python train.py --n_layer=14 --d_model=384 --n_head=12 --n_kv_head=12 --head_dim=32 --d_mlp=768 --vocab_size=8192 --activation="swiglu" --norm="rmsnorm" --norm_place="pre" --norm_eps=1e-05 --positions="rope" --rope_base=10000.0 --rope_fraction=0.75 --qk_norm=false --attn_scale=0.177 --bias="none" --tie_embeddings=false --parallel_block=false --init="trunc" --init_std_qkv=0.0207 --init_std_o=0.0 --init_std_up=0.0207 --init_std_down=0.0 --optimizer="muon_variant" --lr=0.0159 --lr_mult_o=2.0 --beta1=0.9 --lr_head=0.0127 --grad_clip=2.0 --warmup_steps=200 --schedule="wsd" --decay_fraction=1.0 --decay_shape="linear" --final_lr_fraction=0.02 --batch_tokens=131072 --seq_len=1024 --doc_mask=true --train_tokens=455400000 --steps=3475 --dataset="wikipedia_en"
Each number is 128 + 24 x the weight over its row's rms, rounded and kept within 0 to 255. Layers, rows and columns count from 0. The size above them is the row's rms in percent of the matrix's.

# layer 3 MLP up, 768x384, rms 0.0996, rows 536-559, columns 192-287
size [105  99  99  99 101 100 111 100 102 100 105  98 113 101 100  91 102  96  95  94  97 105 101  98]
[[148 163 121 140 106 157 134 136 153  99 103 164 125 124 119  97 161 130 123 105 145 133  91 126 141 162 117 163  82 143 168 174 134 116 122 148 163 107 157 134 146 133 131  97 173 122 122 109 124  99 183 158  96  99  98 156 119 131 125 149 152 114 131 123 129  84 195 158 130 127 125 153 134 134 123 167 135 147 133 124 101 167 134 145 124 174 141 132 158 137 158  97 142 133 174 129]
 [ 96 160 163 126  98 106 157 146 145 147 152 103 139 101 146 152  85 112 126 119 124 142 117 134  96 143 129 131 145 102  83 105 143 172 146 125 104 144 137 112 134 127 121 158 109 105 117 105 111 125  80 124 121 135 163 110 118 163 122 110 145 136 154 143 142 180 146 107 188 108 137 159 127 151 126 151 142 145 142 151 121  99 151 174 124  88 137 163 174 124 111 132 142 137 143 122]
 [160 174 166 133 198 129  92 102 107  94 162 149 128 146 134 125 130 122 129 112 119  86 163 154 138 128 135 169 122 125 142 156 131 164 124 141 113 143 138 111 110 115 132 121 102 130  87 138 153 145 165 150  99 157 120 109 169 139 114  77 141 120 108 140 163 126 178 111 116 109 133 136  84 126 147 150  82 125 105 144 182 148 155 143 129 133 101 114 137 121 149 118  97 128 106 119]
 [126 127  94 153 179 104 128 113 131 120 132 130 130 107 120 128 130 116 153  91  83 125  98 154 139  96 130 147 114 100 145 124 156 108 156 151 120 135 123 147 114 149 140  86 144 173 144 120 171  90 133 138 121 130 150 101  93 126 154  89 131 110 183 126 114  88 101 165  85 104 121 129 124  95 114 127 106 151  92 115 120 145 152 116 132 121 127  97 125 117 120 122 134 110 145  92]
 [116 122 116  83 127 104 131 148 162 126 116 138  89 107 123 115 157 153 132 136 191 111 134 165 159 160 140 104 121 170 133 120 142 108 121 147 104 120 119 130 161 125  94 128 125 179  85 153 130 149 110 161 140 135 132 105  97 154 137 143 117 150 148 130 149 119 134  90 145 158 136 143 124 129 143 143 131 123 106 160 151 165 139 122 125 164 108  83 125 107  92 120 105 140 115  91]
 [139 143  86 140 114 135 114 103 120 129 120  98 129 123 124 146 112 122  56 140 111 101  96 136 112 120 179 129 106 142 150 145  75 154 129 139 145 118 146 111 135 128 123 135  94 110 130 187 111 134 131 120 147 102  91 107 142 140 153 110 130 120 109 165 108 132 144  95 134 141  95 157  98 143  91 131 148 113 104 145 161  65 159 148 122  96 137 192 137 117 140 136 173 116 133 167]
 [103  91 127 136 160 206 118 123 148  53 115 129 112 106 121 138 148 114 156 193 109 140 153 163 105  87 130 116 116 135 144 134 123 122 127 161 145 160 118 128 143 100 166 142  93  98 130 129 112 144 111 105  89  76 135 120 133 176  97 132 115 106 133 118 164 129  74 116 126 152 150 140 113 148 134 123 122 143 167 111 127 199 135 130 112 119 132 138 136 128  97 142  92 128 135 108]
 [151 102 159  90 126 113 164 131 114  90 144  77  93 155 128 116 129 144 150  73 115  86 116 116 114  94 130 188 121 120  67 140 126 142 122 123 115  59 143  79 135 143 127 123 126 127 123  88 115 175 164 127 150 135 121 136 104 142 148 179 137 121 166 149 116 114 119  82 111 152 169 139 135 117  92 130 140 128 104 131 179  99 106 112 145 135 100 107 152 141 110 132 108 145 111 136]
 [108 137 136 103 143 134 101 155 114 120 118 134 124 142 137 154 127 126 156 139 146 170  87 156 122  95 132 119 105  89 101 131 107 127  97 144 142 149 111 145 118 102 136 144 111 128 127 138 119  84 115 124 134 133 138 136 105 150 144 116 115 167 104  98 136 152 146 177 154 174 117 137 137 156  74 108 117 137 136  98  92 178 172 144 132 140  74 105 148 118 115 131 104 141 141 144]
 [146 151 139 121 148 137  99 171 165 126 127 116 146 139 129 119 126 105 153 104 136 175 100 135  89 137 154 105 131 135 154 145 107 137 120 119 143 111 175 162 169 144 167 102 125 125 119 115 116 102 131 105 124 163 113 107  73 106 113 163 121 133 192 148 143 157 108 162  96  78 116  83 163 125 129 123 181 162 118 135 146  96 169  89 160 102 130  64 120 131 166 125 153 131 132 143]
 [131 114 166 141 112 129 139  85 119  97  88 105 105  83 183 160 126 118  86 178  89 124  72 120  93 126 160 183 119 124 177 107 113 121 103  95 111 115 129 143 143 132 131  95 138 138 132 146 137 127  77 116 125 158 147 166 157 129 158 120 117  95 121  97  83 102 138 114 103 115 114 145 147 110 157 109 120 152 138 155 114 148  90 115 186 159 138 163 102 134 103 132  97 118 173 171]
 [132 166 111 105  71 134 107  97 125 125 123 161 124 133 173 169 133 124 125  99 105 114 124 150 113 145 143 130 131  94 130 137 116 121 154 144 112 134  93 126 141 138 113 137  89 150 156 122 119 104 131 118 126 124  78  89 106 117 162  82 104 136 115 136 108  98  75 116 173 150  92 108 132 104 116 115 128 134 154 133 104 157 142 144 145 115 157 124 114 127 151 130 164  98 137 105]
 [152 126 145  90  80 158  80 157  92 110  88 129 150 158 117 132 100 134 129 126 141 160 110  85 108 115 100 125 122  99 120 112 179 105 109  94 108 101  93 116 109 135 160 148 113 110 117 108 168 117 128  93 123 165 113 156 199 138 150 148 152 117 160 112 138 127 116 150 139 120 158 148  79 125 138 131 161 104  87 154 135 130 178  66 144 131 110 127 130 154 195 110 112 127 117 118]
 [143 170 122 138 112 141 152  88 104 133  77 111 118 137 164 138 133 107 144  77  78 101  73 149  99 128 109 145 123 105 145 133 117 143 156 111 109 117 114  91 140  82 189 138  66 138 132 152 121 137 126  93 117 137 131 148 126 142 181 114  93 129 140 105 143 124 156  98 160 137 127 135 112 185 132 155 126 132 143 151 140  76 163 164 119 128 124 102 140 121 166 114 102 172  99 152]
 [ 84 127 160 127 195 168 128 119 147 118 138 140 122 143 145 130 129 129 109 113 131 120 114 117 134 121 103 153 146 167 116 128 144 109  82 139 133 130 112 145 150 163 140 135  94 128  97 108  90  75 139  80 151 143 100 155 121 116 107 147 133 138 132 180 115  97 123 136  86 154 173 170  72 104 107 112 150 134 126 144 117 125 133 161 110 135 183 119 153 159  55 120 145 134 144 109]
 [152 144  55  96  96  88 141  69 153 126 137 155 133 114 124 135 100 110 129  92 113 160 126 172 152  93  73 123 152 101  84 101 148 114 114  97 159 130 110 150 109 131 145 141 134 156 153 117 165 126 116 134  98 174 107 134 105 113 166 160 120 101 141 101 107 142 110 133 147 146 144  78 136 110 126 158 107 106 155 152 118 124 155 120  87 118 114 124 114 113 124 101 129 120 159  86]
 [142 132 163 158  80 115 118 135 121  93 118 130 172  93 115 139 169 128 141 140 108 141 148 140 132 124 151 136 143 148 114 140 145  85 169 157 107 148 135 101 142 121 117 119  86 133 144 130 135 131 121  94 150 170 147 129 118 126 150  92  95 179  90 165 130 147 149 128 104 163 146 149 139 167 120 153 124  96 114 145  99 111  85 136  88 108 109 120 178 160 132  90 110 102 105 126]
 [106 147 119  80 163 110 144 123 159 113 116 149 146 120 141  73 162 155 150 115 103 124 121 133 165 145 151 148 103 140 153 135 102  92  82 166  91 119 140 111 102 122 134 125 118 137 145 119  81 138 122 111 120  94 130 152 131 127 112 132 108 197 111 114 152 156 143 115 119 110 109 173 127 154 102 145 125 165 166 102 141 148  98 162 134 134 187 125 147 117 107 128 130  97 130 129]
 [121 163 130 159 142 160 149 139 119 183 152 119 116 123 115 158 105  63 101 132 127 153 138 163 131  71 102 125 170 156 145 110 133 136 125 139 122 139 101 129 164  64  95 101 108 150 105 131 113 153 169 119 135 119 128  64 151 109 160  89  85 150 172 109 111 118 125  93  98 148  99 132  76 154 136 134 104  91 157 109 122 147 125 112 127 151 151 102 102 119 100 119 127 112 103 112]
 [102  80 127 154 150 112 139 131 130 122 146  74 112 142 139 150 169 122 141 139 115 149 122 151 134 110  74 123 114 130 164 156  93 109 134 140 136 147 160 139 152 108  93 128 109 122 142 131 126 133 143 181 106 134 134 140 119  93 139 128 161 191  94 113 113 131  98 136 135 166 139 144 150 110 155 162 162 111 139 165  70 120 139 142  95 143  93 177 135 140 118  93 187 144 141 143]
 [109 110 152 118 139 131 142 100 100 131 136 137  95 100 140 153  94 132 114 168 132 143 127 151 134 116 128 155 114 155 134 116 121  95  77 111 119 166 162 116 103 152 146 169 113 149  91 125 134 163 137  95 117 130 133  76 130 112 112 150 111 123  90 154 128 165 136 142 134 139 124 121 108 159 138 165 126 121 122 146 120  94 141 152 130 149 132 104  94 118 142 157  88 133 127  94]
 [102 151  88 116 160 137 139 152 163  95 116  98  81 102 107 213  79  95 130 106 109 130 170 166 136 116 165  93 167 146  94 166 127 142 114 136 116 122 145 124 113 159  88 125 118 152 120 136 115  76 109 145 120 125 134 125 161  95 114 127 148 127 151 171 161 134 156 129 149 148 123 157 128 104 117 142 126 119 175 133 139 102  86 100 130 198 132 173 139 128 111 157 123 143 135 108]
 [ 80 119 114 179 121  95 128 120 122 116 128 133 122 100 120  85 155 132 105  82 158 131 133 106 131 115  69  92 147 141 141 136 135 162 120 128  84 138 156  53 107  82 147 119 122 154 113 119 139 118 125 150 178 112 151 147 104  98 151 141 164 127  98 153 109 122 160 116 118 114 156 143 127  94  78 119 129 185 116 125 142 119  89 110 128 109 161 126 143 132  74 137 119 163 132 148]
 [164 135 125 122 113 124  61 144 113 138  64 150 128  89  94 147 167 175 122 129 128 111 128  68 151 110 142 131 125 128 128 150 137 152 169 158 161 102 119 101 137 136 172 129 181  98 135 193 159 155 137 124 146 104 117 142 123 154 132 130 120 153 163 116 132 141  95  98 120 114 168 125 117 137 145 133 102 125 139 124 171 141  87 108 160 144 106 150 121 160 103 139 183  96  85 120]]
# layer 3 MLP down (transposed), 768x384, rms 0.0636, rows 536-559, columns 192-287
size [108  98 109 106 109 100 108 103 107 102 107  89 112  95 101  92  91 102 104  96  93 105 101  97]
[[112 158 129 170 127 154 161 134 131 118 137 125 110 152 127 143 132 155 124 122 155 169  90 118 109 149 140 149 126 118 159 117 119 133 131 130 147 115 151 130 128  99 138  82 100 156 139 150 133 165 164 146  98 101 116 141 138 129 154 155 165 130 150 134 171 136 136 115 115 154 159 133 135 117 173 172 125  88 120 131 160 139  99 119 155 110 132 156  75 123 147 134 127 135 136  92]
 [124 156 138 119 146 133 180 104 123  83 137 145 126 122 144 110 150 129 128 116 147 101 164 111  77 138 151  64 138 179 128 144 105  90 149  72 121 149 166 127 110 151 114 118 119 131 154  96 148 143 102 103 169  99 137 127 109 125 119 108 108 111 140 120 121 123 143 122 122 106 114 133 119 163 164 151 137 164 167 126 141 121 111 129  75 103  85 145 131  98 155 140 168 114 124 108]
 [140 125 106 121 125 113 125 155 119 194 133  82 103 155 131 110 136 195 194 148 146 136 139  98 127 141 133 125 110 129 153 126 112 177 142 141 126 130 150 114 141 180 150 143 115 146 123 131  97 129 111 118 127 141 103 154 152 116 115  72 117 143 177 117 112 123  76 106 117 138 150 129 138 133 102  92 134  93 106 159 115 129 124 163 164 123  87 140  82 133 101 126 144 115 136 187]
 [ 98 115 111 177 110 107 157  96 115 189 133 105 119 113 122 110 150 127 102  68 173 154 124  95 144 122  87 142 114 127 178 157 174 170 114 107  92 126 142 120 127 102  98 114 120 154 182 138 113 150 162 131 112 117 159 108 127 113 114 144 138 160 114 150 110 113  90 161 145 150 149  98 117 108 132 124 138  89  96 162 126 160 111 133 142 110 108 110 147 142 122 109  96 130 123 154]
 [119 160 131 131 139 128 104 152 138 114 115 119 126 117 121  89 129 101 140  87 138 139 119 123 142 161 144 147 133 143 109 115 137 128 143  74 104 115 104 137 152 136 109 118 126  91 139 101 119 118 110 110 132 105 124 123 154  98  94 142 145 144 159 143 158 120 114  80 120 112  76 102  99  95 112 149 187 133 140  76 111 137 136 191  96 158 153 114 111 142 140  91 127 135 113 154]
 [150 149 104 150 131 125 140 163 168 101 150 138 119 102 145 168  88 133 167 127  75  94  78 110 118 130 130 112 134 130 160 113 106 132 179  84 168  79 123 165 118 158 114  97 124 109 110 145 121 130 131 173 119 171 134 142 148 166 137 151 146 152 158 143 104  95 105 143 134 125 137 120  87  82 135 150 118 161  83 148 144 132 160 147  88 137 131 119 100 108 125  80  90 115 112 104]
 [143 142  97 119 132  93 129 128 125 143 154 134 133  99 167 156 126 116 149 113 115 123 141 119 131 165 116  94 140 112  96 120 135  85 177 137 133 113 167 139 110 148  92 142  90 164 141 148 131 150 138 112  95 139 149 141 136 113 116 118 149 142 121 126 126 121 130 125  85 135 137 116 113 166 124 116 167 141 142 144 162 147 130  97 100 139 111 133 128 116 130 143 119 146 136  91]
 [131 125 126 120 102 141 118 167 188 149 144 109 127 146 133 155 164 148  81 128 111 171 121 113 145 104 152 120 126 146 112 114 141 148 126 128 109 128 177 149 133 115 159 141 115 113 103 132 141 150 143 141  77 135 127 113 126 146  90 106 108 152 123 115 119 138  94 155 166 134  93 138 145 102 119 118 117 145 110 123 127 132 143 137 131 136 117 115 109 124 134 114 120 118 105 137]
 [153 151  78 145 124 101 137 121 123 123 164 132 116 126 125 147 108 173 118 121 118 148 114 129 150 126 152  96 136 133 127  87 122 136 108 125 115 118 134 127 101  49 144 106 104 159 137 111 123 128 114 115 135 111 130 128 106 129 173 128 131 159 166 140 134 150 134 106 184 107 114 167 155 146 150 154 123 148 155 144 124 107 110 181 118 140 170 139  96 174 165  95 103 154 124 124]
 [135 152 126 124 144 164 138 153 142 123 127 149 117 120 125 175 130 113 130 110  88 142 115 112 138 113 143  94 122 173 147 116 121 111 148 158 135 126 212  99  77 156 188 108 126  90 130 168 120 127 132 137 134 142 140 134 140 108 171 145  66 140 159 143 111 108 122 152 147 112 110 160 144 179 144 129  97 122 121 131  93 123 135 116 118 122 138 137  73 124  98 130 100 108 115 116]
 [118 110 128 147 127 126 107  88 111 144 125  98 136 142 144 159 114 144 114  85 115  71 154 110 137 110 158 139 151 108 139 137 124 125 136 123 157 115 141  97 167 110  95 191 127  92  72 143 154 140 136 103 155 104 140 105 158  84  82 129 127 132 136 115 116 123 150 108 108 116 144  99 109 159 118 145 151 145 147 139  79 152 110 114 162 142 169 129 145 144  95  92 147 136 121 134]
 [129 128 127  90 108 156 118 118 111 153 151 134 159 117 171 128 179 124 117  95 124 118 154 136  72 172 120 122 155 141 108  88 135 109 149  94 133 137 102 139 156 100 137 145  99 180 147 158 115 126 147 135  99  95  74 117 134 133 123 108 148 133 184 115 152 107 152 100 133 145 132 120 112 122  95 126 122 134 185 121 151 141 105 103 150 113 137 139 166 155 131 128 131 128 136 108]
 [160 139 143  88 139 132 132 140 181 135 122 107 154 105 102 137 102 148 120 134 118 109 146 148 111 119 111  84 129 128 108 123 131  91 130 140 169 109 115  96 174 131 104 124 149 154 123 149 130 107 147 138  93 150 138  97 151 115 121 146 161 123 161  98 118 148 125 114 122 148 162 154 113 121  76 152 171 154  95 139 117 148 155 142 131 111 113 135 141 115 137 125 157 157 139  97]
 [127 130 106 131  93 144 111 119  60 151 108 124 139 139 119 168 139 170 108 162 123 114 115 117 108 112 143 104 140 141 199 125 109 110 103 116 104 161 110 110 147 120 105 132 136 115 137 140 169 168 157 117 151 153 113 163 126 132  86 154 124 151 124 111 118 187 116 105  97 152 127 123 106  91 152 159 191 100 110 113 180 108 169 166 126 108 124 140 140  99 144 111  99 183  71 150]
 [148 106 109 107 118 142 141 124  89 105 124  83 127 115 152 115 125 162 156 157  98 120 139 106  78 195 110  79 118 137 108 110 103 146 115 143  89 120 121 126 141 109 130 106 163 111 126 121 127 132 113 131 153  93 108 114 150 110 108  95 112 117 139 124 103 124 125 124 108 115 139 122 167 132 140 120 129 148 139 139 166  98 127 127 143 166 119 151 120 120 174 128 117 117 106 133]
 [120 123 146 133 124 127 122 133 121 134 132 103 104 119 146 124 109  88 198 139  90 136 148 125 141  95 111 150 153 144 126 139 167 112 112 128 113 130 163 142 135 198  88 155 134 144 163 129 133 118 116  86 131 138 123 127 111 134 152 122 130 141  83 130 112 103 121 128 125 114 175 120 136 135 136 106  98 163 117 126 115 117 141 100 151 136 142 177 116  92 122 142 123 128 132  81]
 [169 125 131  81 136 120 147 125 129 130  99 167 108 130 118 107 107 136 138 131  95 145 132 137 143 186 158 169 141  87 102 165 120 139 126 106 140 183 137  96 135 180  73 143 106 131 150 113 136 112  98 131  80 119 136 120 158 145 140 146 124 150 138 113 130 126 124 146 124 125 156 105  80 133 130 110  95 161 113 137 115 119 112  94 108 134 175 138 161 125 130 107  95 164 124 165]
 [110  97 116 141 159 115 123 106 128 147 144 152 118 150 109 115 163 132 134 134 144  72 110 150 137 133 142 137 154 166 119 112  97 128 120 155 131 143 119 110 126 119 132 100  94 183 136 159 124 118 147 128 125 119 108  99 122 142 142 118  82 123 131 148 170 164  85 119  63 146  86 174  87 164  95 104 145 102 147 147 147 136 108  81 133 105 169 166 109 125 137 132 153 148 146 117]
 [147 103 127 101 149 126 119 135 180 134 140 100 143 149 106 115 119 146  85 131 121  73 166 120 175 114 120 101 129 125 109 129 122 167 142 127  83 165 159 164 140 124 100 126 160 138 128 132 129 105 124 116 153 173 126 131  85 151 152 116 168  75 109 142 114 137  71  91 189 111 113 105 133 115 145 130 126 115 123 119 132  89  75 115 128 137 136 144 108 136 112 102 146 118 158 106]
 [106 132 111 157 126  84 125 158 119  57 121  94  76 134 124 118 166 134 141 139 102 120 153 125 128 161  61 159 125 150 136 109 131 140 145 101 118 104 139 153 120 117 129  94 130 142 127 126  76 130 127 180 118 119  79 196 128 132 151 119 152 145 134 131 152 166 121 182 138 155 184 138 148 128 109 142 110 124 163 172  86 122 132 110  94 159  79 114 120 139 121 108 119 160 141 119]
 [158 144 110 140 100 155 119 130 143 112  88 124  91 117 117  77 119 150 112 171 170 135 140 166 124 163 136 149 166 114 123 152 118 121 115 139 135 121 105 119  87 115 195 157 107 146  98 133 103 125 126 122 137 169 153 134 145 143 104 109  94 127 127 124  92 118 111 118 135 143 126 186 103 118 170 111  84 127 112 143 108 150 119  90 123 135 127 150 130  89 147 137 110 138 128 137]
 [112 115 172 103 141 133 147 100  87 150 151 143 178 128 114 120 135 112 132  90 109  88 114  54 129 155  79 114 138 112 141  87 154 136 144 150 110 155 128 131 122 167 105 111 157 121 109 110 148 137 119 169 142 186 142 172 136 150 109 144 117 117 142 139 133 135 137 170 133 130 147 193 144 126 148 157 102 130 112 135 155 110 125 140 100  86 128 110 127 101 110 124 100 111 100  86]
 [143 142 119 112 153 141 107 106  97 145 122 145 114 117 138 122 124 114 182 122 111 112 124 132  99 116 105 118 102 168 104 125  91 140 127 142 114 177 157  80 164 103 134 131 151 162 119 138 144 103  97  93 110  92 100 114 134 124 181 142 123 116 166 122 104 103  92 134 103 134 120 163 121 135 123 131 151  96 171 142 146 137  99 115 127 162 164 148 118 140  86 157 127 136 133 161]
 [111 132 153 126 154 109  80 167 121 159 104 162 140 157 124 143 143 159 123  90 118 131 122 132 137 122  94 122 110  99 180 101 103 154  99 119 143 116 140 138 148 115 120 119 160  74 149 142  75 148 139 137 130 138 162 118 129 149 143 117 129 128 115 118 136 112 130  88  90 120 116 127 129 122 150 147 109 143 140 115 138 155 137 118 152 127  95 103 121 141 117 112 134 111 181 123]]
# layer 3 MLP gate, 768x384, rms 0.0993, rows 537-560, columns 192-287
size [ 92 106  99 100 100 109 101 100  91 102  98 114 100  99  95 102  99  95  94  91 102  99  98 105]
[[118 133 157 121 151 150 167 148 139  84 152  76 122 112 121 139 121 115 153 131 140 123 113 127 148 153 119 113  96 127  76 121 140  99 129 102  81 129 135 114 132 112 142 153 134 127 134 115 164 148 137  87 201 134  94 110 114 143 148 124 136 108 173 142 106 123 146  88 135 123 152 100 119 163 122 175 120 113 127 152 137  99 143 122 154 111 108 120 104  95 123 185 115 148 149 133]
 [167  96 165  57 137 157 158 145  90 160 122 109 108 136 141 139 131 166  81 133 151 105 124 108 114 141 162 106 129 140 116 168 107 159 129 139 146 127 177 102 125 105 162 139 127 120 123 144  99 110 132 153 143 156 130 147 126 108 131 137 107 135 124 105  95 127 108 122 157 164 118 132 123  97 131 116 137 139 129 144 110 124 136 154 140 162  91 143 141 132 120 124  81 128 151 169]
 [168 120 141 143 151 140 116 108 191  97 122 106 151 143  78 177 117 142 142 123  90 131 116 136 170 129 114 166 129 121 158 127 189 108 132 132 150  78 147  90 155 104 131 101 101 122  91 136 102 126 152 123  95  88 131 134 108 165 116  88 142  96 117 124 114 119 167 126 165 148  93 139 100  73 122 126 136 133 150 112 107 126 131  97 139 149 119 136 170 104 107 104 168 144  84 107]
 [132 149 158 139 152 106 140 145  99 153 167 124 119 119 113  77 159 147 112 107 175 110 132 101 118 142 107 136 119 128 147 131 165 190 140  83 118 176 111 142 149 108 118 126 134 146 168 129  84  90 186 165 145 138 128  83  93 141 115 130 153 117 141 147 151 142 143 137 156  96 125 128  94 138 132 127 135 111 134 138 139 160 117  92 100 169 129 134 145 128 150 115  92 106 109 119]
 [ 91 115 126 128 140 134 143 155 118 102  69 137 149 183 106 121 142 115 112 130 143 116 164  76 112 138 152 147 126 139 166 130  79 147 146 111 116  68 132 120 186 122  75 141 103  84  99 196 123 115 147 129 113  93 145 151 132 160 157 119 143 154 112  74 131 119 156 121 163  90 163 160 128 172 129 111 134 131 134 150 141 143 150 121 108 102 141 126 109 116 131 120 151 150 117 157]
 [113 136  87 118 102  99 147  94 121 124 108 144 142 131 116  79 164 129  78 119 130 144 158 129 124 139 110 139 135  91 133 142 120 130  82 109 139 170 127 158 135 119 127 142 157 132 165 146 149 120 115 130 146 156 107  95 141 131 152 144 117 113 126 118 189  82 123 153 144 115 128 136 167 105 192 121  75  81  83 121 120 103 138  92 133 121 127  91  82 125 108 131 126 133 120 143]
 [173 130 135  95 165 135 125 109 134 129 140 142 154 140 154 152 102 121 113  80 123 144 102 129 148 116 171 186 128 132 122 131 131 140 181 114 131  80 147 143 128 132 134  90 104 130 153 104 125 105 149 108 126  83 125 114 128 114 163 153 124 123 158 107 117  64 117 130 111 135 143 102 111  76 100 128 135 128 111  74 148 131 114 155 132 135 104 126 163 114 138 141  82 110 127 140]
 [146  99  98 126 143 112 124 107 121 166 105 114 158 133 105 173 106 112 104  99 138 124 142 164 113 115 114 113 121 157 147 114 128 186 159 100 119 104 167 135 148 100 146 127 117 153 119 130 104 114 112 163 102 170 151 139 149 137  87 141 112 127 133 143 141  81 145 104 156  69 116 120 138  99 152 107  97  72 134 169 152 113 126 112 163 153 134 167 133 153 168 141 117 146 106 122]
 [184  84 153 117  72 118 148  93 117 150 142 130  80 156 146 161 124 116 150  89 141 122  75 138 122 126 104 131 158 115 120 150 127 148 136 134 167 112 143 107  99 144 123 131 172 164 131 133 111 183 146 116 122 124 107  91 123 128 112 105  72 113 163 152 129 103 139 108 116 134 141 114 157 152 114 130 143 131  91 130  82 131 115 113  87 138 110 115 122 142 145  75  97 144 106 158]
 [117 132 113 106 152 121  96 111 140  68 172 107  97  82 173 139 130 117 119  78 129  95 114 117 114  88  91 102 136 135 105 136  89 129 146 133 174  85 127 118 104 143 143 158 148 140 105 139 103 127 198 153  83 139 133 171 133 163 158 127 120 146 116 111 149 116 121 113 163 107 101 113 106 111 118 105 125 110 130 113 155 135 130 113 127 160 162  97  84 145 154 114 140 133 102 148]
 [146 131 103 118 125 111 147 164 136 112 120 140 147 129  89  89 115 143 136 135 134 169 143 102 171  98 150 117 104 126 113 154 138 118  93 114 117 119 127 128 104 141 125 141 152  93 128 162 156 111 126 131 161 120 168 152 148 136 116 157 117 131 130  89 111 118 153 137 119 109 137 141 152 165 133  83 195 127 125 113 101  93 115 113 101 134 124 134 121  62 145 128 128 130 151 138]
 [105 124 136 163 171  96  86 190 121 138 181 146 106  95 135 136 108 117 124 156 127 145  94 173 168 169 157 113 175 160 174 133 159 151 146 140 135 176 161 125 145 152 128 138 157  68 113 138 181 126  98 163 124  97 110 128 113 150  99 114 103 191 127 129 153  91 136 104 148  70 144 103 146 140 148 105 107 129 143 156 139 104 103 128 112 101 119 165  94 178 127 123 121 151 131 158]
 [130 148 102 133  83 119 104 110  62 130 125 107  99 160 119 151  97 113 141 126 122 150  74 148 136 144 125 132 112 115 131 122 125 112 136 120 108 126 127  74 184 112 131 113 158 139 191 126 165 152 110 101 128 114 143 171 141 165 108 158 103 127  98 137 115 134  53  98 149 168  98 117 109 140 153 154 158  94 136 131 131  99 107 138 101  94 161 136 143 108 129 125 112 174  95 181]
 [109 137 166 126 173 105 123 117 119 104 131 120 103  99  95 104 108 122  94  96 144 133  79 178 173  79 136 138 129 112 144 179 117 120 100 134 124 134 100 154 130  95 115 165 108 165 117 162 109 108 146 100 135 115  85 133 158 110 108 157 141 149 134 145 126 126  97 105 149 142 120 107 185 135 118 150 131  87 156 133 117  86 121 143 100 108 117 135 131 128 120 127 125 140 138 152]
 [161 165 133 117 169 138 116 150 162 132 105  61 123 137  87 170 101 112 116 129 181 109 118 183 120 132 123 105 155 118 149 129 142 124 157 121 166  96 146 104 140 108 121 182 175 129 101 169 126 182 158 123 124 128 144 125 131 111 174 105 152 123 145 130 147 125 136 117 139  94 120 135 142 150  83 134  94 125 156 144 135 118 114  68 165 105  85  86 131 117 121 176 113 115 129 158]
 [ 61 169 141 108 160 136 103 143 145 173 173 125 100  87 103 126  60 150 107 121 126 132 115 118 108 140  88 114 133 123 153  74 134 110 117 103 154 126 113 133 113 138 147 106 142 117 141 118 134  63 128 147 139 108 128 144  96 152 127 165 160 111 138 123 155 121 115 108 164 153 113 108 158 115 116 129 162 127 136  94 149 155 134 157 160 123 137 118  96  81 134 181 132 180 163 128]
 [126 134 153 110 131 139 112  82 121 109 149 143 122 143  94 102 143 119 131 104 109 142 133 127 189 133 160 136 118 119 147 148  93 127 128 119 118 188 113 171 118 111 119 140 146  92 119 104 125 142  71 156 152 113  92  97 167 136  98 139 152 126 122 169 144  62 137 104  99 135 110 126 108 132 166 113 122 181 123 142 113 138  99 118 149 125 139 110 156 102 102 140 135  98 152 155]
 [160 135 121 139 107 133  85  93 146 107 135 121 128 139 125  92 126 120 144 174  85 125  96 161 129 147 138 115 104 100  94 138 170 119 146 178  92 135  83  92 164 129 108 140 137 150 157 112 161 105 142 108 108 158  98 182 157 146 132 116 156 109 140 150 111 105  86 111 131 160 111  80  92 144 122 154 130 150 154 104 116 106 128 103 142 173 126 135 150 127 111 107 119 144 129 127]
 [129 151 138  93 130 131 126 124 155 158 170 172 147 125 137  31 118 165 115 143 166  99 131 100 119 134 139 107 157 106 131 148 138 157  95 151 161 150 118 111  94 115 115 130  97 153 135 132 226 135 109 106  97 162 153 140 120 150 163 162 206 137 168 139 136 146 159  97 145 151 106  82 125 136 112 107 123 124 126 135 102 109 135 161 128 101  87 148 117 132 130 152 111 107 102 107]
 [100 111 173 135 150 151 111 139  90 147  90 120  86 158 135  88 101 112  87 115 150 110 140 126 121 161  77 100 155  78 100 117 146 118 137 142 104 111 164 104 151 151  56 149 120 132 131 112 173 119 109 144 100 142  78 130 134 150 147 132 122 141 149 106 116 130  75 127 159  97 116 108 123 166 110 163 129 153 158 128 119 154 121 183  85 104 118 160 128 145 141 104 136 153 124 147]
 [116 134 129 147 140 107 105 150 106  95 164 121 140  76 175  71 132 108 134 152 148 150 149 112 133 106 104 128 113 125  84 105 123  98 160 116 136 104 125 125 142 151 135 134 103 163 133 146 129 108 148 145 118 103  90 130 164 156 104 148 122 105 138  75 128 126 148 117  80 173 122  90  95 126 145 126 129 104 140  85 108 140 101 140 139 106 113 149  95 110 128 161  92 148 135 136]
 [141 149  92 123 108 181 144  97 175 111 116  87 134 135 106 124 157 135 144  80 124 151 114 112 132 155 134 121 127 138 145 137 114 154 128 113 126 112  93 101 160 133 113 149  96 119 133 117  75 136 142 102 167 104 165 153 154 109 107 162 129 131 128  80 126 141 143 141 149 109 129  87  98 106 187 147 130  92 126 111 143 124 112 137 119 110 101 106 114 143 134 115 150 115 140 101]
 [113 178 138 155 110 122 131 146 120 101 114 155 125 133 117 127 123  94 127 164 135 124 137 120 144  77 129  82  88 153 131 143 118 129 123 143 116 179 128 132 108  87 154 121 123  98 153  80 149 119 129 110 149 122  91  99 113 116 144 113  97 124 134 147 107 112 145 142 169 118 126 174 153 131 143 141 124 135 121 156 116 149 141  87 123  93  83  97  69 117  97 167 125 118 154 123]
 [102 132 153 129 103 134 139 115  95 133 147 135 121 118 127  94 142 135 129 142 139 136  97 127 111 116 132 131 127 118 133 128 115 161 101 199 137 141 135 149 174 140  88 133 147  99 110 107  97 150  76  94 135 122 119 124 127 127 102 192 134 130 144 101  98 164 112 116 141 112 175 117 151 165 139 123 139 133 139 156 149 129 128 106 102 139 185 147 131 102  76  78 152 113 128 107]]